Part of a small language model's weights: a variant of Muon for these matrices.
Each number is 50 + 15 x the weight over its row's rms, rounded and kept within 0 to 99. Layers, rows and columns count from 0. The size before them is the row's rms in percent of the matrix's.

# layer 6 MLP gate, 1024x384, rms 0.0937, rows 362-367, columns 0-191
100:63 32 52 61 36 68 56 71 60 45 50 53 45 50 34 40 37 58 48 43 39 41 62 45 56 26 60 31 49 61 61 66 27 30 46 37 55 19 41 43 77 43 69 35 57 54 45 84 44 09 42 43 32 59 60 84 65 29 44 53 53 53 59 52 40 30 60 49 55 35 62 37 44 53 61 33 66 38 49 39 63 36 42 71 37 43 91 66 66 51 49 28 45 23 64 51 61 39 49 47 81 34 52 32 69 56 43 57 54 42 56 51 55 70 54 74 48 45 59 64 64 67 72 51 34 63 59 62 15 49 24 45 87 72 62 62 10 63 36 65 60 62 52 60 70 90 39 55 71 58 75 52 40 19 59 73 50 49 51 69 35 54 41 49 61 56 47 46 45 29 55 54 27 28 66 70 52 56 47 44 42 52 70 27 37 49 40 49 51 62 46 26
094:70 44 62 35 35 32 47 68 56 44 15 34 35 58 51 46 73 66 44 75 18 59 47 48 47 01 42 53 80 43 51 59 39 63 36 53 35 68 50 68 49 37 43 57 79 48 45 44 21 22 74 35 72 53 78 41 15 28 48 35 44 56 44 74 38 36 69 36 55 56 42 77 40 58 18 60 40 38 53 39 50 47 63 53 43 68 47 42 37 20 52 43 46 43 35 46 68 54 69 52 59 38 52 28 52 50 47 51 20 42 45 56 33 52 56 34 28 36 42 47 48 26 68 37 65 68 46 34 50 82 41 48 48 39 36 34 53 23 39 60 46 40 61 36 35 46 40 45 48 15 34 28 54 49 61 55 39 56 48 46 70 46 37 15 55 56 24 72 31 64 43 15 38 60 63 76 57 31 25 57 39 29 39 48 60 34 33 42 51 53 40 43
093:56 41 38 58 61 53 37 47 36 57 57 72 73 44 40 32 92 65 74 65 24 72 63 41 51 40 49 54 37 51 49 56 48 48 15 31 37 39 18 66 83 54 20 45 52 42 42 52 36 40 51 69 47 35 57 59 61 41 52 49 66 50 63 56 67 48 57 56 53 50 46 56 15 65 32 55 66 57 49 29 57 48 49 48 34 39 60 55 65 55 33 40 68 51 75 32 43 30 50 56 60 43 30 62 44 69 50 42 70 61 29 47 55 20 49 64 53 65 47 48 63 66 55 46 42 42 50 42 32 55 61 59 52 39 50 47 46 50 12 28 65 30 29 23 31 39 51 77 67 41 32 24 39 78 34 57 46 32 58 57 57 76 38 59 41 43 15 47 45 36 44 56 58 64 68 17 24 19 67 62 31 69 47 28 72 55 85 28 38 39 65 65
091:58 55 55 70 49 51 37 70 61 40 49 20 80 52 50 52 60 72 58 45 57 36 52 37 54 56 52 36 52 41 44 50 57 31 78 87 57 48 40 59 38 53 41 40 75 44 38 59 48 49 41 75 66 59 47 26 32 71 80 34 57 59 45 46 76 66 54 43 53 51 53 40 83 65 64 46 57 33 61 60 51 48 29 09 57 89 35 59 63 46 45 48 42 88 63 59 62 55 63 49 21 49 38 39 62 63 39 41 49 53 47 51 37 48 16 37 58 36 44 55 49 59 61 28 62 52 53 46 53 59 66 71 35 38 59 39 58 38 50 44 41 46 64 40 56 55 89 58 58 37 26 48 44 75 33 40 36 63 51 45 74 48 36 42 59 37 75 56 84 46 40 49 49 31 69 28 47 65 38 28 46 42 54 59 65 37 41 45 51 81 47 57
097:46 40 69 64 46 71 71 50 69 51 74 30 50 39 42 71 44 65 10 44 12 42 17 50 33 31 52 62 78 32 62 46 42 53 42 51 83 87 62 68 61 43 57 59 52 54 52 43 58 67 42 29 51 41 27 63 28 52 40 71 57 37 41 51 59 58 30 64 54 56 53 49 39 55 43 87 78 42 52 60 34 48 43 63 49 31 66 61 59 43 53 54 67 45 31 35 47 46 44 66 72 67 47 75 49 55 63 35 61 58 59 48 48 73 80 58 19 45 49 53 46 36 44 56 27 34 70 74 61 59 62 65 37 35 58 44 44 43 27 30 35 34 29 59 47 31 36 72 35 61 51 65 32 87 57 62 48 72 45 43 18 51 23 16 46 65 67 38 42 53 42 48 49 50 70 65 24 41 46 63 57 44 47 55 28 49 74 37 81 75 47 54
099:46 75 41 82 42 66 71 78 73 61 21 46 83 58 74 46 75 47 07 30 49 26 42 75 20 52 71 35 40 27 47 79 39 60 42 50 62 49 54 54 54 58 58 15 53 58 71 28 54 47 41 45 67 44 52 47 53 50 52 27 36 52 48 62 63 39 73 29 57 42 60 60 65 62 54 53 84 44 44 40 37 48 27 61 21 47 28 67 66 49 39 66 81 36 54 70 64 37 20 41 57 52 59 77 37 29 33 64 82 52 25 26 58 42 75 52 36 41 30 74 40 55 46 45 38 69 33 54 73 68 44 21 42 61 45 64 32 57 50 56 47 58 82 78 71 62 63 56 35 51 51 57 21 59 53 54 37 34 57 49 58 88 60 44 64 54 59 63 88 47 45 53 45 23 49 43 40 56 24 71 46 63 29 89 61 42 36 61 38 35 20 46
# layer 6 MLP up, 1024x384, rms 0.0949, rows 362-367, columns 0-191
105:56 54 48 47 62 37 49 69 36 41 25 51 54 56 71 52 49 60 59 51 35 42 39 44 34 60 34 19 28 49 60 70 62 33 48 42 52 37 46 64 48 53 61 24 57 52 63 29 43 43 48 84 48 14 18 42 43 60 39 33 34 36 62 36 46 62 39 44 50 26 62 36 44 43 46 47 50 56 71 38 47 30 20 49 64 30 56 50 61 70 55 45 52 99 66 39 75 13 39 51 41 49 47 49 51 62 55 48 57 53 36 79 57 59 50 71 53 29 26 60 47 42 73 51 56 59 55 44 51 55 41 41 36 60 34 63 43 42 62 50 50 44 50 43 50 78 40 53 79 54 50 74 44 26 57 66 35 34 47 43 36 38 44 47 33 37 32 60 43 75 73 53 63 28 38 72 38 32 26 27 55 37 29 39 56 71 29 58 75 63 79 48
095:47 14 41 61 59 60 63 36 60 58 42 43 55 60 12 48 65 44 51 47 55 45 56 55 29 61 31 52 48 48 29 51 41 35 84 32 59 53 43 45 71 78 31 62 59 37 84 30 62 51 39 41 58 37 46 49 60 35 36 54 61 71 64 40 55 45 51 70 67 52 61 54 50 73 60 36 71 31 51 38 81 32 54 37 58 68 40 31 44 57 68 70 80 75 69 52 42 87 34 79 57 37 34 36 45 63 55 48 53 68 65 44 53 36 81 35 33 38 76 44 33 47 41 58 47 65 71 45 51 60 40 62 49 82 22 55 77 53 56 46 30 51 40 39 43 45 35 57 38 52 51 35 39 45 71 34 46 48 46 51 32 48 36 49 35 65 42 52 57 38 38 55 82 60 74 54 25 49 79 35 47 67 44 53 69 47 54 62 78 41 45 68
094:60 82 53 51 50 39 26 84 48 51 43 73 55 31 45 48 54 79 77 87 30 62 57 63 54 64 59 51 37 36 47 46 42 54 52 59 27 37 60 61 94 52 35 53 48 61 44 75 33 26 45 60 90 48 46 56 72 40 57 26 56 29 52 62 50 35 45 58 47 50 69 63 56 75 74 25 43 52 36 38 39 38 72 68 56 57 48 54 61 85 25 44 57 59 56 78 39 46 52 39 41 54 47 52 41 69 49 28 47 26 28 63 57 64 58 54 54 25 79 43 71 36 74 52 65 63 66 39 44 64 36 23 48 59 73 63 33 35 41 27 68 14 35 31 38 40 44 72 49 62 67 45 31 22 57 39 49 43 70 44 37 66 57 50 48 54 34 50 26 35 61 42 17 50 70 60 51 55 74 24 35 42 37 30 60 33 49 37 42 38 57 77
096:36 41 61 81 47 51 39 34 46 46 62 63 39 45 26 53 54 66 25 44 48 55 77 48 38 29 29 38 53 36 32 37 31 55 61 44 37 24 60 49 48 65 42 42 42 16 58 37 44 49 46 44 61 36 47 41 54 55 42 38 45 75 66 58 70 19 66 79 20 52 75 35 58 56 30 52 36 50 27 56 59 51 33 68 53 34 59 44 35 52 65 00 49 52 42 43 28 39 38 67 49 66 37 33 52 14 46 42 46 28 40 39 47 54 32 43 74 41 39 66 45 68 57 52 53 52 41 37 46 47 49 36 47 69 63 47 46 60 50 77 77 48 43 60 53 49 43 54 54 24 70 44 75 71 42 47 52 34 52 64 19 41 32 55 62 35 38 74 47 54 27 69 41 63 46 34 53 41 55 82 76 52 40 46 28 48 66 46 59 48 49 88
103:46 40 40 57 52 65 74 68 54 19 36 47 57 59 45 60 65 72 57 61 35 56 73 71 48 59 26 26 54 29 49 54 57 15 46 36 52 03 51 97 27 29 61 71 46 63 48 72 19 50 41 34 63 62 41 44 47 50 61 43 36 37 70 51 36 47 38 58 39 22 48 53 37 46 63 35 27 40 35 34 30 25 45 53 43 51 48 51 18 72 71 33 44 56 52 46 72 82 25 63 54 56 57 43 55 54 67 34 58 57 48 52 77 47 17 49 68 28 37 59 57 48 62 52 58 54 53 57 59 49 78 60 45 49 40 56 50 52 28 43 38 70 29 24 56 20 48 21 70 47 46 39 59 52 49 51 46 62 57 49 64 63 36 63 49 66 55 69 50 64 41 46 52 35 31 25 61 53 46 39 42 44 38 34 63 27 14 45 54 49 44 51
101:45 64 44 58 37 64 57 61 59 51 45 40 47 70 50 58 56 44 48 37 80 53 44 47 56 35 70 67 51 56 49 52 32 52 68 65 59 51 27 35 28 54 58 64 40 67 43 37 98 42 61 45 39 46 74 66 45 56 45 56 38 26 54 44 75 54 54 51 67 52 72 72 50 56 40 36 67 57 34 58 64 54 37 62 56 46 56 48 54 31 52 51 55 52 37 38 00 59 50 52 99 40 38 61 58 42 42 81 55 46 31 78 56 55 39 63 78 28 68 52 48 60 49 82 36 42 40 54 52 48 44 57 73 50 50 40 67 67 89 55 56 74 35 58 44 34 59 35 27 59 65 54 56 53 40 38 42 34 22 66 60 56 44 53 70 75 33 55 39 38 68 45 27 48 53 47 75 55 44 46 44 43 39 68 57 38 58 36 44 74 72 45
# layer 6 MLP down (transposed), 1024x384, rms 0.0873, rows 362-366, columns 0-191
101:43 82 28 67 52 45 55 77 41 69 33 51 51 37 75 45 50 66 48 38 39 37 42 54 22 34 67 32 39 20 59 52 60 50 36 22 42 28 59 37 61 38 50 67 37 48 61 38 72 55 22 47 79 64 38 58 46 33 43 58 50 79 55 62 77 49 31 59 76 53 49 65 51 54 55 36 40 43 42 51 50 85 69 46 58 35 66 27 35 47 43 19 16 34 32 48 31 69 47 25 42 51 43 42 84 42 61 47 49 45 12 68 54 65 47 39 75 66 35 47 46 43 43 58 57 58 43 51 48 84 56 44 75 35 81 58 58 58 49 61 69 64 55 43 72 76 62 65 40 60 51 54 43 59 51 65 30 29 57 65 45 40 33 56 60 29 60 29 16 42 55 84 22 66 51 83 57 43 54 39 60 69 40 55 48 41 31 85 78 66 73 53
096:56 46 52 63 37 49 33 49 16 59 36 63 41 67 59 48 40 68 54 28 51 14 32 76 17 85 36 44 62 50 59 22 48 70 72 37 63 68 08 32 58 49 50 46 58 32 36 58 41 41 37 39 47 55 62 60 42 51 46 57 45 47 65 53 43 32 26 18 39 70 40 38 57 45 35 37 54 48 63 28 75 61 43 52 65 23 75 71 57 59 57 27 42 43 56 65 38 75 43 46 42 51 72 31 38 50 35 26 54 42 36 43 51 44 53 51 44 53 57 77 62 30 48 63 48 53 66 61 71 72 70 76 69 57 10 48 45 36 54 53 33 60 44 45 45 80 44 59 52 46 27 30 49 52 45 21 46 65 47 45 55 28 48 68 40 52 54 29 28 51 58 71 66 90 68 87 44 52 67 56 25 71 54 35 25 50 41 32 54 73 59 49
099:62 42 49 75 53 47 64 38 49 48 53 43 41 72 31 48 43 69 55 48 53 62 33 67 39 46 34 55 46 56 66 56 21 44 49 32 55 67 46 36 47 71 62 48 47 76 51 64 61 71 78 39 56 42 55 43 51 62 54 50 39 52 68 47 47 60 35 27 46 59 69 36 46 74 37 51 47 44 32 61 45 62 50 50 69 37 47 31 69 33 48 40 44 40 48 63 55 49 20 22 67 38 65 45 46 47 49 64 50 46 58 43 62 45 56 66 33 42 44 35 84 53 51 61 53 34 63 56 35 59 44 51 63 26 63 49 61 56 41 42 72 30 68 50 49 80 24 43 42 51 53 51 67 42 42 49 41 41 48 63 43 48 56 67 54 74 54 42 69 33 56 24 57 10 50 45 58 71 29 31 42 41 23 45 52 43 36 36 47 27 41 37
093:58 46 56 26 47 39 21 60 51 33 57 47 49 32 37 43 42 36 39 76 53 42 40 37 55 54 66 46 53 57 40 73 73 56 58 14 81 68 51 53 21 73 44 68 32 23 46 71 63 39 37 41 35 62 58 60 55 58 41 66 44 37 23 72 45 45 55 44 88 39 26 37 66 36 44 26 43 28 88 75 44 44 40 43 63 74 79 71 79 46 61 54 72 46 52 43 49 72 41 42 60 45 54 30 29 65 44 40 41 61 72 16 52 62 57 46 68 65 32 26 37 26 68 47 53 76 38 42 44 78 63 53 43 21 37 36 56 65 69 53 23 54 57 56 49 41 54 18 55 58 41 48 14 31 40 58 44 41 75 42 58 35 55 21 51 50 28 23 56 27 51 69 62 49 37 61 48 36 30 41 61 32 32 67 63 53 45 42 40 68 38 59
099:53 43 43 46 46 48 51 57 50 46 54 41 39 43 67 45 40 55 50 47 64 68 33 61 37 48 60 68 75 57 43 55 62 64 26 00 58 35 56 45 40 62 24 49 65 57 18 47 13 66 45 34 41 36 61 33 62 45 43 47 51 19 30 68 36 79 34 44 56 15 46 51 64 66 41 47 46 37 54 39 47 67 29 67 83 35 81 53 37 43 63 57 45 41 58 67 33 52 40 55 59 23 44 64 64 38 67 36 71 44 62 63 67 45 58 48 50 45 38 62 74 34 55 68 44 55 49 39 69 52 62 50 35 36 40 17 32 46 65 70 64 40 49 44 62 63 25 72 28 56 24 49 29 56 49 43 55 41 33 55 42 60 27 58 49 62 60 67 72 50 68 08 66 32 40 52 71 78 46 34 59 43 34 19 50 48 60 66 67 78 23 39